config.yaml
positions: "rope"
optimizer: "soap_variant"
schedule: "wsd"
decay_shape: "linear"
Each number is 500 + 25 x the weight over its row's rms, rounded and kept within 0 to 999. Layers, rows and columns count from 0. Numbers have three digits each. The size before them is the row's rms in percent of the matrix's.

# o: layer 8 attention output (transposed), 768x768, rms 0.0279, rows 487-511, columns 256-511
# v: layer 8 attention value, 768x768, rms 0.0225, rows 488-511, columns 256-511
# q: layer 8 attention query, 768x768, rms 0.0225, rows 512-514, columns 256-511
# k: layer 8 attention key, 768x768, rms 0.0225, rows 512-513, columns 256-511
o487 090:535455491489501468471519531503508493493522506523425472475472560492495487485491544522489542469458518507507497519519487515516484497504467493509533494535495488496503480500509495465516562494488496547451495469517470487491484495494532506503540489486435478506494528484500475466486473523517517456517497503515478511459499491545480507466516493510538486467473520517499453493499555504498498485496451491503520452509549488491504502476502463499480490506542527509526473508492498485508496476507515541509470497516503489491511508530523506444453540459502469524465534476501460499481527495521530519505499488471534547508478468526433497491488498483512494502546488542522541503502490517536513532492452504473515483524493509511478516469464492485521494485519528523529505499467477505452512469547497
v488 090:514498527520484488535475524499522524537463503502520536481512480477545505494510533543496459521528460484509522526521529460502502487524503507506575496491519475492491506520461505507500473513491499529488515492481472475517459512530525545497499489540512497485491467478522503533472520488486533466522522496518533545489462515489524498507531502508487514477492501508493477499493517491507496516493498492493513482508524513470490514465501475522519522514486520501487500482498512475477496561493518524541544442499465523526456501505497538525509511546522485514508483548487526463491485513501510501506522489528541526538501489534521512535504522549471491528498483493498501519479510473495477514486507478505489539512511509474511475507521486533515519496533497456484553512508552530482481479492529
o488 086:523493561464481478463481441493473517511547521467516510517534464521507531482484527501528483494524523501524488516486516507470483498508516504478502479475484544499505501496468514485524469489495509491508516499507501478484463490525500510507480564495455494507540513507484501493508490494505566529467506520538523437505477516508523450489516527504471491493481488571495467481509501519508529520472525545495513503513528501486485523523492541501535438505438536523500490492504478503478497515486534506508514510533518490481480502503523510529493445505505515515485467524492519482466520495481497572524483516490460487509503496477559499470491494507488533488513499505506467499506523472460497489505502483501487511471483529458547494506495494523483473529486517474485530463479551540485489479474476
v489 102:511484509482525499509504503483556514554497536518498547494493508498500508535474492529502525548433476499470526494510488459480493510486483433483543484500482498540469491558520508537515541537507570479481497476517495486524503530519518447496483503456525507463505488455499496497480548498516485496548476525437514496533496505502457479509503525472509508520557518464521466552554465499512459502488506516506468486516482526486475501514527487527532521490515511513476510493550474446539511514507485532487504505491509521469500520490516545512455506537475522481507467509503513494477457477503514486480489484508548473478468498526504514505567515495489504501505480539522498485514470463508508555496513498500480521478496492482527536532504487496496492496543492510468539485497522519517506532485517
o489 091:480506534504521470508534490508500494500506466452509528479514475476485465517522487486503497541482481485491531499490500484550472506503537481516505495518498506483514511488506502494512500468501463513495500447483454490505520508466507519495514454480483515490530510514513485497540497477509509530487481492483505476482474523490515517460470530528430449515535535507499469512527508495454505486438504498534557498527481506515485506511525496479505502475519485500527513520500473509525494502486498502498524506548519506504519482539453462483509513495492547487525481513493507455483526450512463500524482496484529545495513482476511529489507484509518508502467487538461508474487499519505521469519504475487537502463555492426535533473515502494506496479482542513411526510522504491481500532501552
v490 096:508479519515505473509518510494503522562496519503577501490490462503510456509531501510489528476500490497494501476483500518530545528507492483482489460530486514488510532542446498498480536489491534505493495490482473502500497500523536513483444526533481498509523498456498528515508484522516493497508500504438493538515485470530504501472495527497479487521525501523510483517514505521490515554475468453473496499483512533462484479518529518526490489461501554505488509497530514485454491528467481522513532488523521491517472510506517524498476479528516478464503510494502564488495514455516467464492530504456526535514451511472497543512475517518519507501506453512531575448498491487538506520436516533528476539481514491503552488484508518495466497476519494484483515473474527463504498500438512
o490 092:498494502534535491489497514509490504495487539520489528518456516519490512486483518511493539476436469485439501493472508472478508518495489513479493483491500461449472497526502500530473527479526478466525505518495489414518474498497489489484448499463520527473491481502515499505507527467506451487491485473509425447488485507536483493495499506485510521475480479470514489525482495529558497515508472519487501496463475516522493492513517502478509497503499528490510440522494476535521479552506507508484476501515473536499532469539536547491490516466492516517495518549518456540473506494487495494496492482471509487490489523549501460526506523498520502492513483517514495500516561479488528460492497487481543524488559472435527483494522511475512524536499499461520435486460472537488514445511483
v491 106:471467485470463541497500559526509508518505480495499515534492484446514542554498543552499507521508530529459468502482502552458456491506554504506474477500492492495540490500552512484438513529485552485478474565501539482489487514508534530486472488489518486501481477459484493505489450515536511523467484517556495445534471496487496487538458501520532494484492532488487496501493497503489467466527443491496496510525507457517506527456513518526498492519485509506490496513512495451515511494445530542478489518451484527453495479441507505475533516487493480517493468517504473475470518525493473505568477487503501430473507542519483493477545488476509518491511494499519489514512489499500451482558532530498501512486492526517476485515519473497472475492510515501567566500513481516512490496475480
o491 096:518487506493472509502473477523497469480460502505472491482490497496490481480500475507478508512515464448523478500456533483529503501527508486566515517488503534542525481499514492505467539483554569471482507524548516500523471451519500494504529527495520520476502484476459485482480502484448485525548461514523509513567511493531481509522495502525477490489481474474463495498463512495496468469491470478505530490549499492503488521491483506537453515455506493463469496466488525506515511513456505515527495465511505506486518455495520515497497498505480467518507508496503501518479491473491477519481533477537492510557552469480519504555502506498530495525510492490476466502476512472493526522525493522452471462525504538535513521487466539499504471517511541503465461492504499505513544511460494
v492 096:478532477507516510513469462516498520545478502501536494506552478510494552476516497484504498506525527530493498492509481490525499477513501480478507503519516465470536542528457509495509496497491518500528529512520466506485515529500538524499494510495485530518502556518500499561481531560491488530531487486530508557564514495491524520513511497504492513496492485476524511472511519456482529533485555456489513470480520506478490492495489484521489489514441452457516529483502500487476531500515523461485516500514482475542512455570461507519478515483495516490520477517512499527476478482480499491457487481474472557495497494517488480517460522480513531474539511517443546484485437492466520503497498494487488535469483477498556495500487533506499491531509534480477491482494509477440526502505486
o492 090:532442478527494490516472537524519528469481499502509502525496516478509557501506489446522517466502495513516492493512505509540460508538489473476469504546465479492508475462485487513510501523481483522567494462476503459498519506537529481473502510496523489540499527511517511544511530531433538517472483503496490501528508503540544540463467483495519475525476499492512487479467505488546502520471546500515514534493493497512488506522534505466521492502476517499493477506544517496480507554532532558476527474511519487501487545543509467476518485533511484522515476476524493566504505463468462482490513509492511500488505492507489489479493505520492485496537471536474490476523478474475535475533513540512508527455514470526512521484493513543508493489465513529506480532486498509460536475491510
v493 091:568493516549508469517522492502521463449525465487506502493498539472530501472474483496517506469506516505494467475500491541509497468522509518522518507469530487511557476494440499534487456516517465452500504507486510516507487516501531492527528469527520504496480523497504533501467546519499481500522494484496507437492475516505495555502536497466491468482476536497480490513506468485517484543490514463539497451509520480457469506476436507499535528450504532495540548483503482471557479512441482451492517453493461496510482526507479496484490497505515488544511503477503527478458513511502485498516488541506539526506476475507509488506511508505538494529503505524545545492533501509499536517473494505483488473479470522501514522490509467525507498523538481458528568518513512500550455530550489
o493 087:500520494487466472467485500529524473496505514499452511519494502506504518460442520482529499507533462492471547524464504527515525445469496536480494498502485549450515507513452437535503482539513456490449474496454478477542510511508502508503498510480512550523492455472533490512506492471485495559528536480506512508501483533538508522540525500492543513509443474503514496484492490482507488495499504528501475532488517489457545495537508531498517466488478520470498490499513446503498490453547544499473482519518497529494527472507470489492513495515473464519518510487500554502495466509490508493459488488461534461520480477496534565510506497481506486522508510500523524495447500513508486503464530499486476506483503480497504482528489479496546505523498533504543491482515521511532518471470483
v494 097:465508509521447513518485492479560480487498532451567498482523543507509518537509511496510480477493510505514509506459515510567552525524532542521457499500523486531493513534466464487506496472486516493514525563521511464518516481495557504445508469526554482543453500540492468497475499519492518519499490500497463453515474521482497528468471525489459479471503474462535489492449488465478466513483504478499527494477512483494493461462493510501501537497464488492505525500522523444518557521457513489510510513470445493512505454528448523511463510513501476496502470513502498561440519507519518477492496481454552536529520472497463473506493546541592494483502475510510469533503488512477474495444497510498526475466529520535511503499512460485508498493511462481501537468518524487495486529495532
o494 090:512524462490501491479471565469491503511498510513510474456489483499482512503477496509509497506499459510487516520504488501520488464462507525552521445480464496505496499479445469474524490512526522462557485483534490546511540514521517498490537480497493516506472542490505472532521496523463476474465513538468496491513507508463509486526483497494539492524500532492524522470480489451530523514486528495495530475469519506526462509488508505510470482501469452494541555519578521497491506502484499508497527498520467491448491472533507516438505479486487490462508497482513540503513505450536490488501517473484541489545470511499515505480519496529487483522517481510493464479503496543502486450417523479508553462471512513492511513536508500494481511469498492523496506479535436490510476506504499
v495 108:519515498515464551521471500526478503542484499544521492472554507520498523447524497547507512489504485485550490503470481482460461513498506488535491464469482465534479532552495481501505511498513521495493510463499520465502513516550534505521499546520529550492524509466490491480516489507500479489506494503517482535492519506527497475510470508507515512535498476513516451435530451504499532488520518512554509444508530474514496488485505489505522510492503478463479517492506513440484506441530484493518504516513503532554521478457497520511539461520534489477518498500481464505493539507438496475485506526523510480505467474496514493541545528529478511491497501567469505508492533471535443558531467482540540452528538505515470497489514507500452542446513496532490497478531491490465503478469494
o495 095:519520527503488512468506473553475526535473494483539507542501483549499492479475512526430479497520531512489486522494567528494477468517533508493533491511510511497489481570499498491482563503440520482526521494462496487457546508514529518532499483495483508530509493452467491461518438465509465461456513536493492464489485509490489478508489524460514526520512479479545495483526465502520519490474488467486521440489501525518505493507474505542497490504517488503462501508514534505512448489497506507464528474511524538530471506508505470498477519537487444567487498565493476468557497472504511515517513426523477443500498462517516533489504497512522511488470497499452514500457517515509514486475503488547463502494483484502462496475469456503480460482469536463503506536510526505499498476495530
v496 093:463497500475525468459501486492469532469469534498501503517501486464494488573493519499501492486506518520482461494517471504492502470500463483451512530505460493461498481553479523479457523479493542473500505518515444497468504445524496490473506500519524475477514501509510494510485534522519525493524508482482449517501495507484532487511503464498518492529490514492495455504534508528524534502504525492471516523486551472507529459491536521526529500501530544517470500467534497489461508457496521508512472488522496533495453481479469531496486541546509463501506495483536531455512470491496504464501497485442505456514505496514505522513476474467447511508467497475554529454503511478498517524473509524484558538514541469460482490495484511528505502479460535512478536516505494478484534505498475
o496 085:506456511484532512464483488521528471516472453511527510554480484494516476501500509534450499515456489460467514512504487477513516528536471509459482470492532455467538561447481500499446523508461516476509525522525488480480486476521509482460492476504524556492481530498513446539483514463510551492470498516518452490515522478484492490484529489488465494480496496499516478470481510543505520502487473461507507486464467519508468546523499481532440501475490486485535497511482513489540510518484501507525483456518487506495508535503501513535494521501513478488481469479505528495474514495480540447494488476482482499462461490492493517465464484487533534509522493500534526500525492522506529492454510459449516531504514528460514514474462455549486503581494528466476448500496502521516516476526502
v497 106:521504468485529527456521479493478517525467490501567454482462495469555472495515524517482476503521519498481495519576500467508514503485487498509505484489524501518536496489550486524479517459456510500422508519507484456545481548502505547476505459483489517464465481543477537525525500532513508486513477496540558490462464515553471501501468498520505509518479561476492529493460527485484497469484499491473482496492508535519529512516483495508471472481532498501528461525481507483480516513506492499497491544476537502466521520462528513494507475478469498530466472519562483485506483498519536488558516499470484503478500524515513474490489495483458510477547467486493475512467494488484478516527542547419500528528529536478506520525521471499485492492518467455514482522486448495469511490512503
o497 094:508506510519484485492512472472487494451499478534489520504533440487493533532519509540483534509520506523505460510493508514472501523539498459554486513447549494500536502493497494482516560505517487492497529531545518489531515459513451471544473500523463480503501488472500490524486509548485551517531508472532498522508460517553469491531485470519508514529497517500488470506494520492502519585472584503530513520493517513491488497513532464477452529537516495491487489504474480514482518487493541496471540514498468483506505471505529468463517452476477534503490516489523473469515528508474490505484523536521488461487496452524484481503467538464461505509461505509519479509538472520496470499467520515471508488477509497539486509501492516458494474561491489484466486467487497464505492489510489
v498 099:541501520499509504492504496485466496490546467501516504507477481511479493465534533499477530458515469451493454509494506518494421465453488500491540497527485496574520496459503512477481544459517495501469493498451462509508481510535508523530521525478482501521487495533535500513512502464521489526472495461495478464509466501508525497513533479519506521490442514519428462470506493500494518499533486457524524557503523507520494501460490502485508524503516496496482505550483485492486478518545504477464521455483465505495539525484450516507558497498537462469541528461515506444477512540520481498496511493477505500474554532503527518542542492524499483496493515440450515493486564500509474511493501520517533516537502492474498506462499495477498494520511513483528497520457501487493531506507494
o498 088:510538539488501523491537500479534503531467481495468503481507489491518497553442454516498468490490513469541494480517490524515511512502480550527505485458508499501492491476526484483498493512493509520499515474475453480483490498525488541541501473490555525540522478485494469497481509421491541481469508547519454519510490467450522465517507481461489477487475527495463492503545485525510466540522479541525465490498483507512450468493488514505517486480511492492487499544524522511516488474546481534486476550508495479506519502484484545504513482520515524548515486479532486511483505508491508516483470543501469492507520511513499496540527507500531513534486528542566519506462512526481526473459535527506475442511473497489505488498466500535500502479528495456508480442472521486505538480555504
v499 096:505519473479523513475466466501472504535516507472488483454509480506515484456478491478524492479499509539506466520519480526520487544463523479491493466497465513473499469477500530482501512520492483481536519516541462481495484489526500519501519524496484530498479504497488503478468531531490466530529502492496487506504509461509511464494530492497509516506501485484529491496487531478552499478540482493516514471508507482512487471533541496511527487552454453508492475538532509471485514486499509500498512581470496516545499476542529562510493485515484521458490467484476461499534509490501540544501491450472506445481488534478472516494485481499521496463498472495528482501474458530464493481535493500505495482491502457499529470511507525491473499489482451486513488492505518525469516527512475
o499 088:498503498528516493479470482507472465497465516506477469546567476467476492462492451513471484476510523481488501509534482474535487511497541484493506469500501492479510493489479487486481457486509483473478496508542477528519473499467550520496495503503511501468466465491509536519462514488450472483496482493479517551514494498524496464505504479497497475500542481491499489486461517488512509566484481481502444533471493503501535488550507499521522538527493495497512489513526483486468528538487562483503531488509509504535503489538551493500482471551499473524511495488494484548464512547452480452515459472475525481496482516540535487516529527485467538500540506488477523491482530504538509481526483474528498462529509526529530534531499520479495483476480517492483521524501495468501470509506503
v500 093:453521521495532540463485479552506503537504505538561446478475533538504461498524534484469514472483493506498490505505470499535525517475466543484501545516513478527496532557521520486465500518473472483487489501507522483501451535500469457520485512504475513475472520480506507468488494550505491519488500540497500536529476457504490527501476502505507508539470511443518537535478482454465469506508519504463542498485502509501464528476519484469488499510488498504469503495469507515527485556479506489485478502477479471550487507522497518501484486456472483449491503475477503457519514513479521466506501502516468470465525490456516538487522537500511504479479541501487500512499485519473477518488555519485493486534471513547533481493517522493472509510502494536527495499462494482463518497488502
o500 087:530500485492502483523520510498476504522485507484503523492524501452490520496491547482504529497489510475517542525494520479465501496489509518500519500509519512443492518547499485454484514540511446551481510497494480501450490565507461538481504534479493529482491502480481480460515512442508501463501524461505487486541485445502476542505531491497505472524495500535559494506519475476536518495464488511487504497486465467470497463440512507493503479518547485546552505521508511500468498486488480520495519485477482475536511504522525505526480521476495540512488493499519479500515509494555514503528512456529544512541507488527500469550483484490524498491504502524515497535505526527560462467518527518519501510516496435532519495508520485525481532542473490467551490523488480517515505493512512
v501 106:518499522478519485509523532532502472477541533547493492526470496482492461558496481497498462506429532486458499521524498532512523527488483526525542513506541575471489464481454484514505519495462508467507483492459515495547491503499481529464516485451489476468505489495543510453482478516492468491456487494457517536464529504504459537516448500471501476507507511544522492519438487526518499560497484571485507516547516515468521517530447448472460537483470521519458487451522538480484489531476483477526523489502493508485503454449541518458451515537525525539441488501469493458457568477507516506523520475501504539500485481501504514523515515521515498497514493525547563530484540477512510519478490520472491486496509511485480528485486472465518500546516508533509486513504499489486504472487527
o501 092:528486547524495480520471487482469530468516494530523524498493552494505469514498527506493527504530526483499530512505498490548474493514523517486511489463530493496487474535485516510521547510518498513468456516507465532473519508481474475501507531514499497477485458510527474532503514520522523486510508466486511541493482490447466497483460490457473520475499526510509473513543542497457500500509518508502493545466534495506521490503573493511511506480496475506563493457461520518529499474488509504499523522465475455475496480513575525482474503453473544483477523509505518521509524495476482491499526466518535465546505470504507504519467491484500493506515542531458522496505532480480494498491495515503517498477481532499524495506513495484519500525504505529520506485496540504499471515483488
v502 099:516464522527486494492448525495498492488463516531530488492501486498502497503479459477510515478518478474452495517485473519506479509558524500515529526565505491526467502525495482448503483496540516543530512519483464487499522493526515485496465521466554489492481472465484505466477489474502507515470497478515524479552494472510544495472482515479502488471504486493440447454479446495530503527494467562493459516498530502490498442512484487513507458470506544507501512486557524462489541506480494529469448485489473508483486511498515480498475467488521491502495468525485509487470518467480537523492537530478521531476522513539483507521481524506536504491505401544532467543537530490509468476485509492472485516513567509551459508480483423486485483537516490511570504442524456524499460483512524
o502 090:566496500523520497500504521498501513498516498479510490439495515521492505518523499488532484493471469488516503502474478514479476512489524479495517487542475534475506489503491514543498496494506541514540453515481504495514479482500491501486453488527473509526511503515493495470511492516530454516521506491499482502481467514529535449475486496514518506462524486501509476513504504501508504494479453508502500516536465495500523475499498543543461465503468516461508518503526484513574509480458526451493498508491480498505502501492497505467499498529502501491529523498530508475506513474513501549496559496524542474490539507481496495514480500500517493465500480495486482547516490528537473487522558499484486503483565510482487503490467441527521504505510546541535481538557415478533464513563478
v503 097:512509494458510497511496512509488524456478549527493499476492465495527509551504511532511488539535546554492461468521517481477533495519462471505502464493505519475484495525503509502509522482531554472518469520518507504540487451484526509508492503493499507500521504513503452483492495473475494502494520516527506491467534531483423530505495474495504482465498452525512496467546508516520513497560501523501476540489519524498489532527521450524539478466518523527553524483485493539536513436519507484492463504534480501468487547495492500488521523500488499490510512486476466509526470511465459496476535507548458480507515493510504462489511470446499509518449490500511518514513488480507486527478477486506495476491541509491499482477451496512484499501452487492481499523484535458502468477494518
o503 089:485519501486505483481487491530488503488524480530465505505470508483488521511462512538500465523489547493505482475500518504470499497513472532515483548473566507482477549488514544481533476488435553448508481516501488515517525502506490521486495470496480528467490513489496482500516478520504474513491506521509509503490516521492462522456515492481463506446488526496465525483510507509492525484531479524501526523530496505518511539448548523513525507506481469504507459533518522469453437560503512512485513514543485538520494478469529473505508486531464487461505537469463499527472523481481487487509488518500477492528496498512515499516480498478514500512498511500490495481468501455507475486504532509503498481447490478488483475513481505513536453531508464545486506489491524555479482497498477
v504 096:491515516502477501522532503501516530513516536509515528520526501521488519485540497519462516474510509523505517480439528498484471514514516473476469473544469469497510510508514494463502483527486504528539499493482480552450447467492511490540491511490510467512484512516491548497491530523509480527518506520502416500498476504537539474532530497484500503484460458528493459529490505523503501517498540531522505509467507476519494502514478496504453550493466483457497454546521506508491499502503466464523555496523518501491491486538501482505520474475515494504515545493508489476482495496508470476459478505490504524539486490472518510505449517540494509520503521484483535489490475501509522497479473526546497538548485546512530512460532563508500486490506462519487487486508506480487476538428522
o504 090:491482473536483504518513540530482470477490511525518490510451552514523484460541467519505472454475494520489477489505525480525474504496447495515561484504478479471509481492524531485521434510498466505510517524500499529494497554513492482438497507488555483477490538548537517457502497509499468514493498489497471543538501485539500539500488504511494486479508525507519537516489487496476474512512482456474482489503487489602505488475523517501493509465499532502523477550501513563520463529515498485507494513493478512490471511536524499480498453478492509505462499481477509496501492467435528539501523487460522525492547487546513483516502544540493493469468457522507503508505509565460529506540527489511491536530488505473515500472501551507510534512494529491537540510442451515538560467543486
v505 109:476471459476454517440516500483437520475509536507441510480481530496505489481453515489524479530497471549495521492511525477505458470501508439525481442503455528475515485488545516540501534518529526507484510499525503545480478521550549497513517551483514488481539435482463503512501506484510499505518476473482484548493501479522536463512494513494530492539494467478511524500502489517541514472517510514457447495512512529486514506535508484483521480512517467479513433513544486550493508482491494534515457483509511489487472546483529493500523492516494492485504506516503466480504527449538481499485478535516500435505495489457513475501522488506508513517498449484529490491538506512509514518525495494518494479516508449491516503522530533504510495465478466494459473518511481450458528494504474
o505 093:478429493522483502450547519503484436509523506451535534514507501493519506513508490496475490504450481497484485504478500515507500501497514504497498497539503497521463503510485528495507489454494445471476473527531476488510491489507526519496466537496509464518523528511517439465488491457488507518488479496558480545508524564548496508479519484496501431541521465520466469501496493508509475479508504499460445485521521503521511480499486504511519461519556536478520505539483495494501537487524493494484452506511496542523488509564527496500500532511518493499522519525463503569473471486467469476479498511542447499477494503466496492505536485522472487457476496477505516532510494472529506518541493501521508534466465505524533497491463510525552472472481544539503513499474483511499508473444503
v506 088:449479447431507503504538476515491485486472537475508472486527550521482476466476463475525526453494483474495509499500424516513549501478495497511500480482497508545516490574526504478558517513518482490504498569517511464461562501536467499499508539464527527511500482552501505574525487552478478492509470493494494498506505485524441526479502485504529521542519503474528514459484522457504491509519506494515467468469498490507525508488488489536469574537477495458469523478457475502481499474502522503506460515471492499485520508475471540527504472495460485475537493486487423512520461496458481476472515464487482440506497430501491507476521532485457485467498464498493455492501508500497483528493536494490532476487510487504507467507526517524457497498491542478511484484515510478472494459513515
o506 085:533514444474473526500503489476489493470435508491501539564492546501468543443500472489489486491505464454516487510480486521516502521469493460527468477512555488510549521537480491511478561475508519515467503461562477475504519495499505515501498485500527468460472484466497501524507516566485539491510474493517505502516463529459520515500504479540501521507502542455568528478481451477477544498452477511493532477490540514490475507516478483536481521469522469507520502549520489519499516511491492536502556509478495541511483499467485491489517486556509519501494507509485477510551489476493474453514493446494498512465511500507464498468552533527512529474507438520471512495507484508540465458513482483520521504520491502510456509505514499498509458527504504485489493538571453474476478490518561
v507 102:458509489475530509491476501466552495504495484434573506487489528524473477524537485506490513491523491497489513499503439523509547494464487506438506512524498520500513543516479448464493501487488464531523492483501494512493488491493507506472477549507520519507512489482508470546509509513500547468470506476503467500503463482521477491522503490516506489477491474495459497528481474480500531541517476486541530522493497498520491458501466495482532482530508482455491526496476489466498511514541507506481496512477476499547514523516496484515476468476507468496520453463510462489497465526473507478509503493457545505500524540511453533545489511496477513503472497481497443514506511524488493495464506515490515544521529540515437466491503503513468516483511532507520472438485537471479511472510440
o507 092:498523492490498519512588483490528544511506443512495508508530448502495491555515478454486508511468486475470524499501502504521542503527436460469524525499504510487479456528490492513518511470506528568511488511528501554461504499516499483499558527508481529497492534516485461495498533450479492514450530538509472448476495463412521452499506483481521454455492446539523486515478511495549511524528485500518510502496484465520499470490493490512450489528515496500479516491460492505492494524475557476468525548479514463545515531511485520565484477471483523527495495484507487467491513520518558491526482477489519542510468517500467439512493538514481494488443446492521460504528433499497503482508497497502487460513506506481452461497516483522501524498467516525517516511547518499510503507485515
v508 100:473508469541537517510497493493527494540460519502546500501478496524482533486558481482471524506484520478504505505503508500506525527480518535509490517514493470497481513516499449531490504513504499505521505481471484472498496528478506504483514568460497506514479507486505509501534545475468492539467488492422509508498505489513483516504504494517481489530479543488526520476525474512489484503426488484524496491468473530478469515501508515478453476508476518479515524482486486490494474514540472479498542467520486504487495492517477488482509467525503524552470580511515514527503524444497455483473518545502530523468509521497491498508490519556505501523525490490491526482507489486508495500500503499485518511512503511479475527494544536498497515540509500528558488478492475529496493486472467
o508 086:472514489499498436530524538499511521465471470502516517513500527490527529542515470483517508479492452488511528519484541500511521494468496444501474528484471568452474457530517503491518528525497450498490502475457501487487507514491489491504518525495519511496501490541441540468473466563497534492488487477464514514490495467486508484450517487440499477509506490500504514525491445489525491468483534460442514525482506564501507533500491501509468529504521541494515508465514483489496540488509467459482504472504519520473491478538489511520470514463458494532525555503492508454531467484499510519500483493459527484518470554491457481493534510510523509521485489465514491507491519512506469505516540497530528505483532505465483507512565467489472525479494500515535520471476473486491504511489476
v509 092:519504441515494525537499486472533495459455521518521491552519463475522540495498502507534512537519519483514481497540521505509506448513498501527505506524497454494496475495451468487470470486518520482570492520474447484464474503469503509461507494486524469510506493484481509513464483451494508502472500488519497468496461486439491470516506512495480470479526476480488479472520529491510529497474474516488488479465494514456481461511473517557482479527508493436511492480519467469494520501495509490466494495497495461478487454508490496483543479455455502487547519495533511528448505506467508486486550558484523512525551488481498509514509504484490486501531509486468513505498497491535516521482493454495536504463518445498448499512483553482486496514505516494517516466507520474486492515552450
o509 088:524473513488554459518476481471515511522509458519518534520541480536527497525499494495530523480460512521549480502552498489495496465490488510513497506540507459476499490474542442444512489509515501542500490462520467460529504489521544476512461472501473469514489465527549548533495510495547543497506495494493505473539501525486504510498492501481468497477502482535497485470524478495463520503551479512484499496520470508484528487481497504479495517542512515485504468546549523468467494509540540490481480522554484479516480473540495508518522503494508523493559523535496514479501497481539471453534523480507514490466507545482449495492518513504520456492520505519536510490506471527502489470508518508510473439512480459500525569523476515496500470537499496489516516514480557501484520474511490
v510 094:524506514487470510497518483539469476553484510528509467474460512494528468462515486493551485474486518508507484504533504475494514489498475494522473488484525520501481501528511508491471505516493527534526499511498530485520515545467516503539484483485471515453472464534491512474492468488534505488510496510489544497487473494536492514462500532480522491495477494471499502494539461478507491439492469513511506543490488502502465501507489460481516483456496500509532468499498514493515481523518504546476466532490518509525496517509530529446494485473461486486465499470508494491503530513489543511522523522518477476487488520490515493474485506458472468506489482488558474539483509495478497528498527524451478500453508500479490483493495488497490486492494476499507501521512520530452496487542539
o510 086:526507533528513467497490463498468501494530487516487501480539480467504507483476492514503520538525557504511497497519513510459492510496512503482526511508472495513478541534486479476518468502476474493459497480515496539481455458510495502477438522528522545542474473507491518483521470476537481458497498518499489495478476490511477488498510486461556490475503518535470514472516469505497531543476462499515499546488517475461492498491479504524506508512539490460458491498490464497482536528462472470493485480488523475522492492506498486490491480524459469479558508540464523462529498505523498486493490502506509506490515471504490494523479460460508527469470522539517500504525502497514453509548519477475496451525489494498511488498493512504486545524449535541501505480488459527457489516473440
v511 100:492481473490499506509492517472485510465476493531506515524497472488506488544483498553480501508487493486519488493507466525457495473535523490480488474501471458493519445511508472529510465496456499426449481523508478537528478502508495524499487488510536450514486553519496521503537471497509479460487489514516527486489439504488543538469485470554480435497475516493462482507444524514499512525487508515494471460487528517516553456470509518517530472483511464483504492489447551529539486501458519502542500534514531516491482497473511501445485534539542462523530518508519513461459499487475516445483470457514509483516528472488510524553513502517497513540500473526515520498483518486519533538491484496511491493517514495549458513502582522505530479510495498493454491494561501498524470510500509
o511 096:458481473479505494491484538481449482527499523542514540499511481523509511466518506530465519544497502567519489442454469544492533479490539523497459444477537483495488472488508502524524446523495500489501442476538512488481468532533463490490502486481452479527483534546538473495515488478543520518479524507515513531495487511454493502492546529502472484518514517535516508497502481523493514408531486455490500491509515521479514503497512498536504537501525462507517531490522580495480468517470505532529493471474513512544514504507507483548525503472519463497474471491478500555527526494488475508530491467520532486496532518468524495504464542517481489480526501539513487502516474533467524481467492493510515526476495520485460522459505519495478478550562500506465442499510494504512491476489446
q512 082:506473494508526498477477499488486484482513536534462507512485520490491511517489505548497465494465512460481442481477467512483513487496523486486488493505516478531481498533515497507510454471520479475458511543487567478523462497507565491488481492523495483503517480525524506509496491509494522461482496515523510454483532477526419528512537533464511530472429504509501507505495458498512501541465493485537477529481486501521480480487533512483485465492518522451456497544490502481512450487482516553491470552492583477505507477515489484470561528496500516504501528462480492515543478480509491499522507502480488483445548521494478471469531538504520507533491482507449460539470516529520485439549481476533473513504481514519466514479533500464496489517529476482501490480484477528467504474528481
k512 083:467500542525517475496529511517506488499509532506521495432456526503517487514481471543488519483491513537499501498479516472509519504490510510472527472533527498514504494465468526470501527487497500546497537472476485498490473550489470481480538438467468550501478518501484535435535489520488506463517508495445460524468494514481494486507489492490489499501601473486455515494474469456488483503490443485491490482503542518472537459493527474501470532473500510466475492487522484483501542493515507532500543508475490503489518492524510539478453466526508519516483473532511503472524551493540440500500536500536505492513499498485501510509468449515486478505512464473491479510465489524472522501474533536520471455488527509514536500489495472532478522465470499485499461474513485522513466570494520
q513 069:452460547503509465513502512505464503448535532494460452537547490483477497493485541503482469472520524530520494464499493505486473500489503471520488497494495493491516514526499481487513536507514543518503471511508478500495501503502505483490435538510529555492478493505500496507551494492514502522475474494520507515460508486522527540521470527474480520498434491515510494493533494508487507541468514499483526526505474533513518530511504499518520474495501477475502465541509518491524468504483477473498491506466505475516496507481545513507472523505509490495556491513488496511470503481512509467496509512482458538480468471495478494455552522513491509508485480495483517496521499514504524462535477513480443493531543506516484503488481519477522529515510511466484519504545493527499441497526505
k513 078:560523504512475463450499471504490474508473524501514512463492519550474516457484487515496501527474500430488510494476508500530544502496497492488532512502511454477475473548501540490500488500470427487501474526511472518495532519537484509472520445517491484465497520487512517519502523525527518497492481505461490496467463518538493524455476456505518469503511511478473455488479456540495490494495486516485425467480514506499495474499532529471508491497516503530516572480447493508473495534508489467472515507538524533495501537517520506546498472494508472465439472523511499477518494521483476534512513534525494493517537542493500503529486510448519502515559504493537514570474510460511498540497511518505515494519490489482498490501512487483503451441493503484482503484480544484531459483450470
q514 071:533534518499509526494497508509493465505427466486544503482524477514477461481518543469484506480534501467531499550499557486505496526506495514523495464463501478512522500481525469468491521490507513513501493515471511513501528494527502497493522478491487491509479493515489534457509505550488496488537451501509477509506534512489559427498510513528528504513507506486516479529556522466490519464470496473488533429458476478530524465527465504533538509486472479499542485460492531526486544481477488548521512470502431488495519543517547520472489438530498528509484502462455489516479488525523531498502477497462509479537474487481481512558503515477480498487546497476555554473515498480435487497485516463542510512506529492527520526520503489490504532485517480537518506516497501492510481525497532